python train.py --num_hidden_layers=15 --hidden_size=96 --num_attention_heads=3 --num_key_value_heads=3 --head_dim=32 --intermediate_size=384 --vocab_size=30542 --hidden_act="squared_relu" --norm="layernorm" --norm_place="pre" --norm_eps=1e-05 --positions="learned" --qk_norm=false --attn_scale=0.177 --bias="all" --tie_word_embeddings=true --parallel_block=false --init="normal" --init_std_qkv=0.0679 --init_std_o=0.0843 --init_std_up=0.0972 --init_std_down=0.0972 --optimizer="soap_variant" --learning_rate=0.00794 --lr_mult_qkv=0.7 --lr_head=0.0123 --max_grad_norm=1.0 --warmup_steps=200 --schedule="wsd" --decay_fraction=1.0 --decay_shape="linear" --final_lr_fraction=0.1 --batch_tokens=65536 --max_seq_len=1024 --doc_mask=true --z_loss=1e-05 --train_tokens=357500000 --max_steps=5456 --dataset="wikipedia_en"
Each number is 128 + 32 x the weight over its row's rms, rounded and kept within 0 to 255. Layers, rows and columns count from 0. Numbers have three digits each. The size before them is the row's rms in percent of the matrix's.

# layer 3 MLP up, 384x96, rms 0.097, rows 0-144, columns 0-95
086:155156132128097154102123113207157116183106198144110123165107065184107136159118138137110109071134098105103109146137085103049159148042151143112123095109160125138163110094110159161131136074108095161104144135115166141153117158113131132190141071071069141098141098173154118128146112140117064105
097:110115149121146131131151153055110180179090098126141098108160100088078183176091099158161087130177157117123126126125153129183127093193109127157119146086053125116135150089168070119134157077161124136094147098176131125099176079151139121156150067121137172156149117143094105118112168105179081175
084:098119072118117224157156107087202126155103082098124114125099170110171099128129102115177090145146155152116123139089080108153152146111119125146119165076160115061180138173139159153123153154100162094132160097137080124105109188106135184129076079160140149112081133121082113109149161097135116063
103:122151121083124207110158161129103138119117138118164158117190146144128134138139140189123110164143099122123117090121158149116163183102113099120101099102164117103157120085084178117177127217133127119141098101165166151213200106164081121179144126106164071147102114070103106132143158133177105083
113:156185104158158151145093116186142106131150127119097075142103131065181175125109143168122080120184091121088168131154130162122147093145138234134050080114109124138089110133103130102182100150144073156129123094164073138139080138069095142139080132140134155160103135160150125119105116096121094161
107:138107105127118153071160175142145101162158061111132145127106194089130142139117114113158070118115155146113092124180162133100115143100150105137158128075072150062155108196126172098109111167096150087084170112151072162156147146116132143123120191140190086119074186110074138144122168139146117084
094:119157136088143102154071153106116123100139130120165133086112132090149115084175105124113119071139153176157173141152154125161119105182129102165113089141139067141080108120162132198143053146082134044108117161133130135176119124142127088147089168126152121146105186120117116149157068064067095077
113:176157053132104123119181124132162145084166113136088145186108096132130151125135135166116151136090120195160138175108145196105086115128111115193121113170076089091120105077156104132146103071095105158159079059105151130106165119090145138192197098100108125141112138154085098148104125127103107156
125:133095122172187185183102152144158070123140098145104156186144142163138118151112131092147155132065068105122059158105110154111105135080080147151111036113141095151121095190116097154150152148146143162134105138097149136131162123115102175092172120106132109149112169171127106183135085190108090140
102:149158161128134230148114086134150106127141145104116102085140123139119162123162179162141122098101114184141091111130128154171150141173088140204077051151123138067126142101142145117106075161131118138090207128111113140124077199146091136156119145120146161072101113197135143150100096146128102152
088:189106124091093180122203131186172125151136098186124110115083114135082156124128110151164142138131124113121119102058135146110151155128101154123176110144137111091160047093131089191123085127152095132149114133152103146120165062078161131158056067076096145174101093130155120144109144153124096138
094:113140124155158079094083179127118118171116130106161123153211160127160184114089082155174118130093125123086162172134093124190207103119142095141154127139106137079137162126129231165130092122154125102129120136188110120136184167161109124094118142166162124097164154109066145125157115124152116083
067:117107169125156135121094144126200086175123164136212112120105112114107162148134149161121099124114142147193143105054146127150130056148152133092109125095135147173202115170132142101165137103072173120113172137129152111126159146139120157160146072126129179120115175083115183098134158179109203102
156:051091141130171100144145196112129108180124097120176121136089152177141151159096177146135067128114138135123139093135152128129109167146096075144141103171077104100162084119099134108164146139073157146143170170161058143137167154136083094143131139076117113126069126113103212105092108131190152134
091:110168068133106137148136131115072163109150138101088138140166065128152142148182164154080155094159154177119137133120142138138116111149117122180163078146085029121109099099137078133182113082133145098130102116116139187209153139067130120138106124064134105080116125156100098168112092093175123152
102:177088139164137108157124133092181130150151102150152128132128114176127144175166129129127124147175186112125073057112066209132145045118180165174169174127187126103165156134049129121100145131114137103118151150137143153140108068108093141116123107127110154104090119096103058153142131084105113129
089:128103081166107155086137117131103090226115179126178092156063129147175164128116119110145177113103129116088091089056070106140147152073131183124122108135140162157128106145133096114154158123148134153108168108122130152163160110075133110130133100173120069196152099113079130175098146121134134193
087:169124156133119174146124148108102154156151135119147183165132146166151111085165148096183079130102140140137133125127154101137141119094044159125138115089109137117098109100157097138094152191130130212171091142152187149106089100151123065156146096183157173097068115120118034179118125118134094134
096:153122203164142140163147113159174126164097165153181063139119152134128134124149109126141083124155139141144174118177151054101126153069131104138185152141160109135178091127147149133114132152127167111078127145112095153134101103077055117201123093127171128107217116132163150161116103095172087099
111:103174134134172181182144134115115071114091127141197172110135163147094115140123108109129117166122126154076127161157184111144083158114121171167077033111160125116170127069073191175129114180167150125123103098106130091125135111171107112155113111099148173103176159130083126142154170148157145096
103:124111096134159177097066197124137163170124072103175096115149072149130056109113145155131131170114119131176074090141092123133118161102123151137082050121122146084178090160122124114109129098105064136079116136141163100164062135126135158074122162168120171128123175122125143146097133159076130171
086:106162115128145148101119179190123105172125065126138158154122092122123181083141175122124079094099141122167068141091177093061177134185134160190142178129165026142092115084153144104133109076123167143137068109146188149133149108151134141121144144138126170152117102150121104106099120138100112129
082:124105157104099170095213149139134096143201175127077091158144118122105146120084144129158144103118113132073114102085106135144166164169081104124161140129136120177118122171141189141146130171128130105140121155152149168123169152155175126142117101127139012133057099121077111145166181133142082145
122:078143153095083111093108176109121127093115115150137131106139116112111131127172100141133127134193092128118146088139199109099115166103152127134142108116090128101133068118152166139149084172168077146113143054200171095141095065144090108152119138088091159151151151129071127134106110203157041104
091:155152085068106133163115141115168122175122081143122206117142112138078153097116168153155128121158113122092103099139156144137113132116081093156181108117113134148105159106112137093087120198091037098103132112178146094148103145196078135122182162075103145160118146121075090181147134147088163091
104:069185159182139179117093120139125138118170063122140129131150136190126122104089152064142147113143108152168135134083099122130154099217137152160137075133141071123164141102108135159172144118060129138101148103081053186087121088137146126099109170115122156158121119122161136115137051119107110089
096:113163127130104188080123160081179131126135116148098100181101068111061101118105179132171083139183172149162130148160088199127097122150127103107107143165089061134122157147151116152156178075121092161101136161108122141160104091103146149100129095165156171090151115101161088073100134074101144141
118:153167149178145179095128156193103141149147102092119071147115109108144166100184066126134132189165127130165140093154161079096079191071145137183151084159142137132129112142158124093076131141124096147115164140127084140216174112069133110130098125106129107174132132104123106198104118150149100136
109:167153125184119071163113121151175122113095124192100140133159142121097099138152109055147074132127122159116165144128152148090120172101106122164115145137120085123145126098180180097166136128078114089171051154095123148120081047145122089149095154161102182077153129153145083151135137126165125057
090:103133129145128110108137150167232129159132136152142085164154157125199157089037136100177156110131114138120118133113096135092154086105134115121199142145085122134144098113170140088143105173112133181080132043137040125113147118148089126160123121126127099170109151076073121112157111139154130131
111:099113133070150151108184143141096132141131100195130111097137133142122135172166110156169141147148142123137090139135102101099091100084125111091190119142105076179118116158163150120158119126105109167053023080130103108147130112082106130142125152147060085166080110105086078113199127147116095159
113:119157110101127146051094159130165149182159144138155090095149064095153129131176188126163112144113141193122160126169158080191177158119162108130155126090095088071105104122096125112103081085059129138148103153153116147140139127095160136106190084139135132135169112101101103110112067111166179099
112:172155124114087124042138143091133143141108095149158119146149194126166104154116080135160162129072119127133124113118133130073127151083119116148132122158183095076167123152118205148109176151111121072098183124082090120164130100058129157092135107116180163128054111134106137171157119141090068105
092:120187121085104180196148109129092093103103115119156090113093182092157139122144101129200132168083135148075134129131140187104085146109169118127098122099090094150125179130176135173144097145130083134135127051128086127130116063103120140122127116107164077154130148125069139098074063132150139069
103:099169108098088115083158161177129117103077131123127141092137141121173113077150130107157103081143104131103168141164164141191108140110154154125187095103095105093055139062094179152090139192128088071100162156087110150141135088151158087175132175139125068102172117114135159135159131095148164159
094:068128066134096149103133136130118103099159162129117174141113143174137121078128071129122112119153141130119161098175135145068069161087095128098083063104105147191134134167143132139076164154139107091143181160128081159116088191121130121102155111154151131062068123066108065169159110138121105136
087:096203084106102194113067123120099165142103099158125128124150158151120064083153112131122145136154169105135127156109186090070130146189098193114142103096146123156108044143114164179114172129078152129131082125137136169096186168132176116119137158157153167133133152158122103131126086108170093107
094:100102170125121203159114153147133117149154098088114123131064126142131109148158106145105105082185110133156114124094092195064125138192105151132075108122133122174192099183064086093133089083105094113097179123089144148135142174190129158098126140135158128131125098132153100153143140114069069161
096:137092120174141189125097153168141080123095116074174127123138148138110169109169120067096138140131070087125057144084120115133139112124137098144136108158093088167150094111114153067133099168147094150095106099063075180086165082095085187135136182146143145153125181163152093104133138149130178157
089:118134171133118090141133098130152128074150141166137146045144102118050180111178130114147165141171172163141099202080111155118144167114182098118145110169146099145145124153086149109154097101110068082130088180138120130103066122137136069076163123142123166121153181141110126132120122138182173083
094:094143154165162194126153113156116125138137206150101095178094111084082143086151148164130142120167144139176135112108129164113189103084118095149148108137135143164109107069096129173154083148141146169092086114131129134113134174077115124150130134198095135145201105113112103119164149099125018145
102:122098133088116164137185109107146077135159095112102112089147114146139157114136113143130136103082164134091093158056104105123196111156131126165064126157122155117167125090123122098162116141099091138163051121147152167089157162137115150100107108122185034122078101109105091151152154197180148078
098:075129086123148119090131153147086131114171138131174093125115126136161154116092145127186107146144173151118093184096179128098162181122150113189142181178133059092142070100110055153196164164106142159145121125119127110133104166124131104071148164169107105176145094124097104105133118055108094142
099:193155132126102129083147188153131091183067219137190126145138138168185120104140126181182121102106147085107122104116154107143133120080122147135143129112128130119129123165124149107101099164079150077119149135115111164221115132114154142173131039134122107092165109126143133174156148088127075129
095:075071139123157126225106117126109114165041121174117151112127105128127120143155155151116135142127193128048117140179149182070129151136134112114143183123081114124112146140134144187192089176169148104117109142062093143159109113087116166117137112141166149079159116164125094073144127117137127116
102:129172135145159096133155139138144206145127107111154156152105124152141145146138142077133147161107133121130072148173147081175118048108107175149119100123139132157114065089085105171063145154064116173057101115135135189151170117121158117103099095093121151174128090142078126111132065125169140072
091:107072127072160139108109143080112107155084113116155159161103139084079120079107172121173103102119159092124107132161158172150065217170122112145135097171152150149103123097063158151144098163156077150083072189122106096158155091140091150186100132138179112120071147113147138145144131108135118133
102:122136086123125155126104144147166168124178171118120164183097144144093127156148098147156148110123109122044093144170149150128153119107101173164122128108180163101142117152070125071124146198121064136103154189110157120123130157132086113061098119154089100100100138075108073177135162114056087100
095:167156124130145134162127144072073097138065115122098168102159100143147122172152122096140108131163154132101151128176153155065100092107159151128149121135110097139110133138159146158176132181100105065143162114150179124122135156081118110052058171088062089096082062146113121115115177156087100158
102:192142127112053110125095117063115154133085108146111140165078067105122119117137112104154136127111103123148096107184142143128161088155171183154171140091178116127105131145108152155162157210101046120147147127120161148168169124151140141097130114106079133166068126153093155061111122187152096130
103:121147104115142171065134144142153165118193109113140082120133113087109128122208133129177164154133118149134126113085162152096179164153169174152128141129146147096123101197142175114141109165087113157119043119122047110128105068146163137159120109127148144117137199097155141125043147104089148112
108:120142148115105147097123161139119076164158126141091156145138179088134108107141142146144087106065203179096114156143080105139149118156154072137115112128049120128126121124055149145096156126055145098120070146165092128176160080105165154105084137105161134137082178122051077136142136169117119107
094:137118159121141116115121140164080137102188107103121094084153068106138152148078081138151138168123145106087108141083154086159161130123104125216140135116129116124185105130129158131112148136120100113155143121204136170089155219162053078098112105174158118093072109155071145148132174153126158140
081:224158159106173064110159139156092114136142124138102132149109041184107117085097113126118154164114142158116201134138130089194132115124142105174179120080140139108120114109152092173134189179138075119138113125114160115055126122116131095100121121133111116172112158152127160084112112088143190101
103:063185187116147150092114133129131121077112091144146088100187128127127114086164153072098138148138120126183115129128148101143158147143161170179174131145164079106169134060089173141129137165135091084136123150102107120101107041153133116130051126100118145207130149157095134102143068152116114118
109:218158136133130154127130100059115096129154110168087072119139113107115185101099122157153078125116108119152197138105077154091174137177119123190096054123098138138099080114185135107142116141170122088117134116114098139122119181139099126156115122145150129033119098146150134088121110067173123103
091:107114160138139174088110166156097131115119112122096178161162164130098041093175162135160109159178100119115075131166102171128124178118142181087150118101136139089035092087171134137141082178126088127081089109153105105164085115091106121166130109159155156120190110120103088129131088100098145121
095:166160117125129119153154098119158165134123117181106145127156109128165099128157078157138168106103119132138109156129132133128150141081115144102092082116107118129175110094120090121166189205068175084102120046118185237099104119166127143074102122176156119120149156125157107149155097170072164136
101:106118132150110150101150085134115169099175128149134090155098161123154093076218087096168129122153139166060126110123108175215113176146150201120108099137087126083166127136141110155103135176104079141128192090158082092176113106101136104167121124176113168137130093084129132128152164151117110100
109:158132097158090113112124121167137133152131137120107159181155104102140109130186098136191158138146130153099136179202072176097163102131170058160109138111095167144075170112125119129112092153145094119137106142104119108167167099125101179144120163163143158078133140088140026206153141148127082125
091:078165198144141161070164189116107095117167108133107143084161121181148125095144135126141122154077123133106096119104155104158178150132136121218152106141120026134163171117086165115104181145123169095191144171095091172119125114107110099100132104145120113118125132130090099186143177126158114133
110:143109077189097117114127106169062118137156072102059128110105082177088153142213186133136135109081104114123122164114118153101168154146085152177111083110112191141089161161106118099161154120138079134078156127128088149184176179120166146164134133136106124132104114172115090140114100176121149122
103:126113178144151077130148125114118171138132101103108147133153089144066193171115082131132098176196104157165134146176152080128134162108134104162118101140120113140165108137135102158153106106056107131048094112146095183077146176110106127112102115120160090091119137139150080127098112125237149160
095:111068131088131149150137152098090105166141103099115142173088113113125165137109140169147159132152139127054095157092139155163126166119106140084139097097098123113123112141136148164124088196166151114135166123145115152174182180128065052104148075125135190063071175069108111137158116073117114112
095:132107146162175170137144097156137128119087140066106118126140100091085089096157132063138132135118117143106125171115106129080096199207139072146165095138092153168121078111146109079186149134097124109206135162066120149119156091128192123155152128068120149136128128172129147142101192112123168145
070:082133143138158079147155094128139118182176128041142116102085189178144136194135114108147115145122142216126146103145128173124103095099153097090129158104075125165103185102151141135125111186120175141186132124064110160108107109094161083103153104099159101154118111091126133093191122133092102133
097:128078148162101124157139132147104148102176123111143136123065102174110093140175101197144147159124169131096130121147139147117074139109147119090134119094148080114171070181154114105069143103094112071178165147130122171140140086163139137098128145049137179100061156079113201152090107117154103102
093:152133139104079152088137137156136127109101166214147148210142141186160089163130108139183175104140125149095146117166136113142113128148184151172103129043109116134114146127117119155144179095146096147100165111142122128148173088147096166164129131170164040100080105105135081157117125095073142161
098:166132165096066166124135189163143100081128105125103169128076147079060139098113115085147147133145116148175122164128123181080114098158162128131191096143145108080111094092152110109150145136079070169113201130192134137125096076121168142126117167132107152204164117134069114121131107121112109110
124:164149081182096141170122115164126166144174133097131129153146098101139116169119121192153080186117119121123114215117087160109172166127152122150113120133101099148142102188122102098123118159068087072152077156089041101132114203081101120129104110126100151088101154146132151156140123153089135168
089:124094058097135170112100206146116117169138104163122104122100115183155162144059111160159185129144114118141113111151082129090169111077132137144102117126114120114151156132127140114139112131139121168143109172076044088163092094146140173130075136157119125172049118118136084152094191111105168185
113:147173141171150146123176100138114155144061121161086111223111128113098195162105150145104084141181048100185174173171160112118124095125138132169096123087102146123166134136099116131121166104067104078065179101125092133167165134117132111124098101109076125093110095113130129110108144140156101134
096:136127165139127080146102109084134122182088146156117080115189152131186131131112122098150106120171121149133129107103054171136152122113112122140176129140219143138120165112124141091166046131114101065110088090131081122161161114194132105159110130171101088148130184162117175077176180145117145132
107:112133108119130137076110130137119200110143122148161144194110141128110092095143126123128165114130165162104145098122167202107116115140143156135093100073089170111076154133153174156126151139018086115110189150144102080155097166115118129150170126151154140091115117157107126151075165039185130139
104:082176161104088164104144070084133162180120085104105123066106122165162172126115178160078102060081138114120060098117132197143186111153118104148103081156139131091134102118155113133122127174102118125075142150092143116118150150137130114122131095140109161121084136173143166126161070189148186155
083:146071173163164133096112175092143158194153124153105150115116116155114153091162111139130162146113153108072092090110189067150187102076171146137210119090152173167052140134125146116147142141165123146152109147139158139101164115147168155083143147137139170177097197135108146149097136156146089101
116:150161104104128167101113127169116150149138104168111065143168169114100097138042133071178178194200123169116103184126140111144136128106100148162111091123143139094122099103132152158151069207119112176118148084122145127155168155143132147122091139130160143152064095106112122104152163077074119096
101:134119131104163063152098115214110127117198133149133092137133102132197119170085117147107152049104060154129149117124117132137182069073144110173118085072110094116105098167133135122152151091088119113128138106087100125107138198101136111130195064168144124128096135147093106120138093155124134149
100:109119078113083124120158096091111096072169148115086143074072091125108126137126095076151146165151171153149130163106199129127190135175119087181121188147104120087159138130122087188114152185171111058111099154099166145148149117144111129107144127091145174133110098145101112103073064150136131167
098:142106076149118148121159107086206078131160195127159126102148131061149165127125164092166103174113097142087039078094133132147134131139149156143167113167143095099156142097101118112144184179114183103116125087162132133123157130118128095125100136159068139138124146076083125182150179099119129066
123:104104150126100163116168129122095167073142086085060128128078166137099143106133150137132129193181147157086122149102184111088155157095145056175135102139124142113216072128118088153180114088129096125102130150185123171126158139142142137108125107115136089115054130116137148147176138143208128114
118:103092115111157104136134148095090142129188071184115101083145079150115122136192136115150133151143142181101135165099144144101171121152126158179135099104132117138083150081127122147123152173099134141170098099126102060173141167122100140076122116057114216176147129157103118155058077100158085111
107:137134086118154157138137178151097171113187126152179058125102113123146137127126120164164216137134149103111089149114182136186144099096133159182162127109114088144147153143116129159151109158126102149169167098112107148155124065139214161132135095114143162168062152103079148094058114118099147086
108:134076110123113135103147146095185109186167157147123064086126110128075169132106150148202131158161116114114123114094118129101121094089135217136136110130153050066156128126110126134150079147079147141143099085131135196134093093103148205141092117132157105184116096110170113172107134149136086140
117:179067118134112089097090180085139115176150082163112156220120096125169157123106134065159148197119072136114125078136178170080193160131160128148091170153081087086140129143145151131144097162128106087144163136140135112176125124112103120107143134083165147101105161130114161106145140121096134072
113:040190122115146156088116147130135139119081116125125110104217130113113124101179095154157088165191085148131124177145155134092146191131136159136127132109120069169127118137152175154109096192123072125103130128094142144134108107137114114111046096078189116156173127106090095122157122179136097135
110:140179191119194153089141171130095145108110089175102110103145102170171164181096083148127131105158112116131104158122119119136162152134117146144110098102171121083178069173149132134090177190097132072089175148108123145161065129067120120108093139123184138096070131099134119153104063117139128167
111:140155113187112162110134105186164086126102136156069055115087144165121192092108157139102127117148153131120095131109113185093175191086141129145120096163148150095193136130085186096131131126125092081092110122130086114158100153135115200119079162120169138130093084143109147178127165092112074126
100:134129096171166110073096140175160123109095126140130074100121122153088157083133120103143187135098112166151111155131077135132150168165159120155121101112101152150087103097104149084164131111101081113124056133132073120160117060177135108147129165169150169111153183107098180079076215114164154125
095:098121137133166137083204171115122152148152132141127119154134083146129189114153079131107156117136115094114089134150106148083169144157212158135124116145140129067134123094105141091103157109106123054066123097179124077114132193128128100106107111135128162091109170128084220078116164175087123144
109:117113147152167125133117126131104101163086084164115140136135117110147118084204105107127062115154095147137182145130122194145146127169097167145090122195059124183089116079159180201094095153186142130166098132108104124088109155103123077184127095171126165093136094151142115132137099099155130178
092:119116154102174175085160146130084155166165124167091100131094156126150168084149112162190149119146186066123142136072159109120175158148170081161178113181076148116123128142170139159124093110144140083134101142133056151134136151092141176113095114100151049133115103146163106151157103083184143099
102:144091105174058167142151142113093141156098109114095076123149120133148123143157097120157212121090148152171123132096109110080109215108086121175119095156185078118140132143135124123104165132101077136195172139119087172129115088124165161137136173114131189061096166134104165144099151135172155113
105:140175073129113155042119154149199099141115095161079093162084129065088097120157115128161115172184081115098148129125133122131168171090171097173169124124104146174128084147172154131150193147117116079129185136123125148097137147116147175149119084087126117109178082171164153136139142102102140099
097:117103125122154158070106129118108109124118106095138148157158144162083111058124099154124133174147054134175140143074140128151077154121131161222128133123129068133136095160122155128124117180094055137097116121115163101179079152135156161069128108096107124169127187183085181091130110170098135114
100:140128125113104064115153085122112164116167130179167107163132145165109143157173060143224134162118080144183151076105124174149171128132146139127107112148153152074141118096117074131161088137108061098094067124112111110078097076121181168106119136126120162156138162121139123139116103168135120052
110:120134077138088130127069157117106121125133175173155129125113154115118123118145092126182172099182185133108145164135152107116073117149157109182150141123110135085166071047142133162141101092098108126193102117154146131133129084149137169125096102172080143209140141075152068166123098079108091077
086:131152141099176118105106097137148088141112140159126119118108128093155089120146051130182158080106088074098141203102149189138125152182121180174114111128163079107077125099132160144091098130096179116128112168090163124159206163166168112117143171167071145109106101138151086150170162099111126132
068:144185166058133090158078150151105147139095122137148165174108154073056087129200142132088179140111099117137147099127160131091189089123106108107156096126111143097149123124136184159124158138133131105188144154149109094185128122146098056143172104092179175130116100118120134137063082128147108092
110:105153139160128132096135149145105122180104122216141151116108052127145127110145083142182132123185165149135160108123196122135175131182135143119135201140076123148080139149179149103094095087142087119101112170129170165119096152122174090070110102148126170096051132108110104126140155108091072114
105:136166093114144206134122152105139111120163092145160118108142170123068121155097133116165121149111084138084128141064156102133121129092053155136111052070132132115121091095153121128157148217148172142129143112136096119154175129141124150114155107096134143159081110145088082168122169085087078046
092:134094208133104073152080158135104121143150135135097189120130131108136129158134058146173127154133172155126136180121133144130156107074149098103172157108117064157084139122131106149133101133109105158151105141163167158051118117130134115065098104178139105121084154175113082176175086200097079116
122:143091135137116129152109120111085119169128129107128101127102190139182123056156117104186126146123176083108157158154116182098119112147107108160144080085107137178136099126140116109178075151192124142176138128105073092150185155136134117105110206152106074152088101128067126162119142076174155185
108:101096169143143212134149196127090163124139113094181098081158099126184107132157104123145088139083103082141161148145169197138115128143145195145148120059129151169146146092129139095113102139137076112125138168098202189102141115130130098140152134122077139119085119143096078136096171095081142152
109:158184100134098156137127171114122128148126134175120169160131188124161109165087137176153095099117047083175082179153147148085102159159098098129146040084139145144123106078142099139158127131113135112137173096120160138148122104081113120188082145064126137139105100061117092069144111116125130176
096:159118092093150158085112168166128053210058196179144130120118125143162122084187161131179138152146114137151121138117186100148060092133114128143111105123093086134170132081121166135148128084132113133102106152129128117132081066099138146124102144167115106090206150138125125127192082141159122132
096:075102185175151206110113159147152085166135145130176086086128161152134178108178130215127071114164138183112153134078095137134162122191144154137114119120191144131108147150155154130124101109166102154087179116104117127087095105100147060153102126107124170122147147136156185101087130144093134135
101:089125145078100127079124164105068126126128055176144124117140130096137176154136094138156137155143133153100158058080155095130176158125099133175126154172143144127157123129158163211122141137173091106076089039143102130097142142101145081163158161117084170161094111081136111127109104120123062133
073:122131105120146156105128095137077113119120088114176096110139092106124181145175095084160171089146089155113090149153127073097108140144121172135114141144096126102105127157153139085135087183124135089235089145113089196140172155134166077081130179126129171076113177105154125093174136080129146165
103:125108085159094171186181140144158094165146155170088120111084153078130126090120101132134184135177124134063184137122089118099120118108106133163130079165138123116137176126073150144148139135133114102064111111124048143151187151073088124165170177113113130100179066135146181148121086104114118136
082:100109112156146120137124145161123129118067114165138082132121119155119137160100111084160120129154172114099127132067154110066164096137106155145105164154098101097100120140126153134166103204115148110137123126060086169118150135076097116147085150255109122152088119113146067136170168085176174109
120:154095122156125088148140126160111145145096143079157112113118108183035129206100124145158165138122145159162154149113110112085108173104142136132132127128152105062161125156060138114146196102055096080097092119128098138127159115126165144095173118110140120145112031156125100125094149155122059152
097:112141149113135145206141108130083088162104074103104129147131141076137074147134118134141085112217088147213143151139131103147040148156072104175131086171112115146144086132146106143136106141122123180107101104141141128140096148136074139168117085169149144141148076162120101158197122161128087155
087:128190107079125176147164175168146098088088128140158159163122143112089141185167175135121143139118106162109125105166135109158124150069151171115120136159097154089163068128098142120144147109122087193122125180190149098194123131103111128108110064150148076158127166168135083155135079189163090115
086:120063152103088112127138098101081091184142082140200134107116119130154136080100124155115082075102218095154165108184097183163132123140138145113094145116146122165130116162076092130132132167152105083156158121135209154104155152155160057129111129149133151093092140108086124155157108168115149087
098:123086072094114095134183153131149120168117139152145147082132156155083096140169151103163110135172153178106118146107084123113119182124156133136056145070147100080171138167115101110152148101085143060139077178177165187120150080153158109132211108171113153137120141148143119128141158158084175120
101:108130154164141117098108145155145106166135107151151103144103141066136168102093115131153071125049157100133153132110148157160127122097137146151091140127108153075097191082195113149200143139101109108172060108132070123087140109135092157055192062149146179127147161135132154146123124108161168090
088:159109138158128121055210161090094140163126092146121085168125108150110104103062109103135139177131090058167098116189160147137134114099147203132162097117100071126122132119181085143197127127077158082099115138169156154189152149087179138142162145104135119158144129161130098137137091123129148123
091:145102151152112164169131119142136092139200191154145074168078139124182106082121154068161119123129154104089122106103134136130152111175114119113195111135097166105144122132151083101156133128200105135207154108134067110126164173178118101108164158118082101121067124093093150114102152089162099174
108:154109141086104067136106137132102177149165079142140183139080145081141157092132074158100107121069141138093153094085081198154132103142153131162125132140107172087123118057193176152115108161093084129086164128100114114128151119153089135120140126162143157162145199095135143106220109140136128108
098:150160128146192169105105118182141139172111107129103133116099077126176096090134123176108108084153124128114139103127139123123156108130179167147151105159107160144047094086137196059088165151166114102153113166124123168105051142114118171143118131087192182092095196139141135155126149089096133100
098:154122115152138172140105105086140100100140109141156118135221174136121127154179140022120156173102087163147075105140098117121105132156127153160138062101187097139154096150113120097145143105072113122120096061129152144107157089139075145082134146089145135152106159142084065142125101096151113071
077:092134161164119163092126145137168135122164166104126116135151135149104172173136168124112108128073114127109095195130140073139121099097181156101132132180077100146165144117123174149122153147111096148170078131089105100143125102075153188127148095158145147185075180133106184177143091170086207082
105:108122152102127124106100153151105191111157116125124161118103117136122115105141118140144153096156195131128129107099118176104129183124133137131148106086129133125083152088096130139120122154136077157098078171130085127213163111104163076165095105145095090181035096074177095067094162098175168177
098:141173118133082156154173167171134109097060131175159131109107163160138143137090106191151157118104136156084133127129111178144140142103198140171104097142143173106151105117151060171153133144170101136116164168173178075171161118124131149136133138089117041157089102046167123137154143108138140107
084:108124140183147130178129135086136111118101089199127068155127078078164066140147113108141069123068139109165164112171157129131145158123163107119113074111099151116146064126173133134155147129110142118091110100120106142185109111133082185130062114152154109145131160202075163116114134197178130123
128:134071117170133152069129120102115121146127116130135079130164095129109149077127130072182203094177103157139129113170123138107143152100137198111082098133132154100134143159093187112175113176140105130168098100146136099106117124138157040169146120209198112082155118140133143138105102078137154086
094:133121135185151116113106148072108096165128140154172092081101127143125187174105079129120142138083171094156147099113115129126129212138160162152125125098151195128102152081151171133122141184157056111069116156104134156180113123111153152133085129157127132201132130132114093096132156195059140091
110:120154113147069162155129145055106127113199150155184091080092185149127163080104076118175076137152143077112177138140115106086115089129112130119139078155128130132173091106159121111150103110105108087133098111220101120101113129149153177082123152180101108126124147104120069132140145105079103087
087:103105118112129189104152108068126081139117219086177076094109134079118177129115142131111076119153159173121137118134111132148131116140157103140167147174161067087175135155136114042146062138128154126092139133079071144179148143080106136165098125121098155158092184116135144090119171119148129143
086:137104150127080151104137150103096145126120137094115121155137101121118142155122128160129084211173167158120082135094117158132099175135183125152075086025159175126106189115095130131111137112159143087085119085088113204076097115104159115094083118152159180076142116111178091147140130123134096091
097:153158139126139163110112177120140109142143142120089126099121188101125099150202073133183104075186157143123101105119136127087200112106131169083116132106094129151146107146125057120155132127088091142069131066092137104121145185108210144056099142107149197169177119134137114131110157127125105133
110:158121166178174184077106152111083107158139146134047107137137117127163193088117070160123094120153179128051130162137147123122160117109121124217093079083132133150127113139122157131138118166065128161107176101166166145120140171097130153090085096132150134150092110133120081146126113175087117085
103:157181133133102146149092132151126109142211101165132117104101125133172145182087074180121140095139119128167108072173134118059176094171105121178112155132193136092131112118141093116109104105079127108178114078117128165117112126109099091114080124103178144126107131148161143087064069092156098072
095:136127141126189120152139137092132110170109097111155071139102114136182112118124192136165076133171089069096074126152139149151114071169170144135157120102137106165127116129141152075100142178160154125098115138118124190129080103108079159081096147111122088091119047040143085160148156093123147095
115:146130114150179063176118161130104168124116135152142092167081153101110185154075128132131127135092142101099135171084113195145170076104114105215073097108135115200098168124134095182151162158123072135121154167104075116109127135145108153125109178086137140128103096189107112194130127148125126125
107:139162060079136108086139144115150127111131106116166118126163151103139165117145094084157154144127123180059115088117163096152107143045139166181143113090136069109159134128087145121127172158125145156092134158154126142182154075151188115140139092111094125122088173065095061164095187150147142090
102:127138121122154199171062100143131112175162121138144099080113111071168120109169091089110119074082165115088128186101074142133202080149093137150135107177078165140140106118106158136147106159115141139117094130145064211120103167152082127095106084131142132119130187138087132118108155162096145111
103:146111113136106119184163093146113095130162120153109126192116122146125133104173067130137149047130105098068195136137082192092138112163116117207087096189141161139138078147156157126116097098147094086162105150088068095164120106140128128120166137123107192101082160124139093090113165146140120165
099:161134154170119164090138176101109140187123145153139098110153051097168148180153062140114146129104100125073115127112117130167171111102190142180083111128141150100142079193189177054091112141120152167177173119105142121133119136084099158098110133155140123134107105122068152134101139112108156189
104:125191090112082153070193150121144126134149133121153079128160161123111121147077115072193140212178156132098068097155105118177118132079113114112171095104177133079137127134091105149157127182114145175085167085122086133134157147107139172119115116121166128177093163108107085160119112090126087115
099:124104091148146188127110144161190154139131099067124153143172135172167142121188148105172124130100132141196123132128154148124163135120191116147088054104085178131105095169095112112121141149097145125158118154154104135104174058096151086143089112138104084138096167148139177151072157123158103047
092:107099113115174135083151213105154115152105121137138093131103096157111155115120149084152091166098127119122059107107206110191124147120117083109186124145092091114153123125102125176158216151131171095164158192112140103072145151123162118136119098129128161120064183122100163112098103104174146150
140:106156124166132124132077103126130128148109126160193082084158075153134136144147079138089147099138100150134119125180097127082152171146158198125051127131135192136154104170147138070099137171122094107155083144105099156199094135147151057132098130140136136061137195117129159107084128160168115157
107:096148083133157118084128133139132084163120142142189143145164091074169154100109131118165110111124074113111014113134153142180116127123128166109112092094077109120083131121138159147089077188178165124108141127129152191177173160147108105140121119108171131060169195086105149129149161146122131125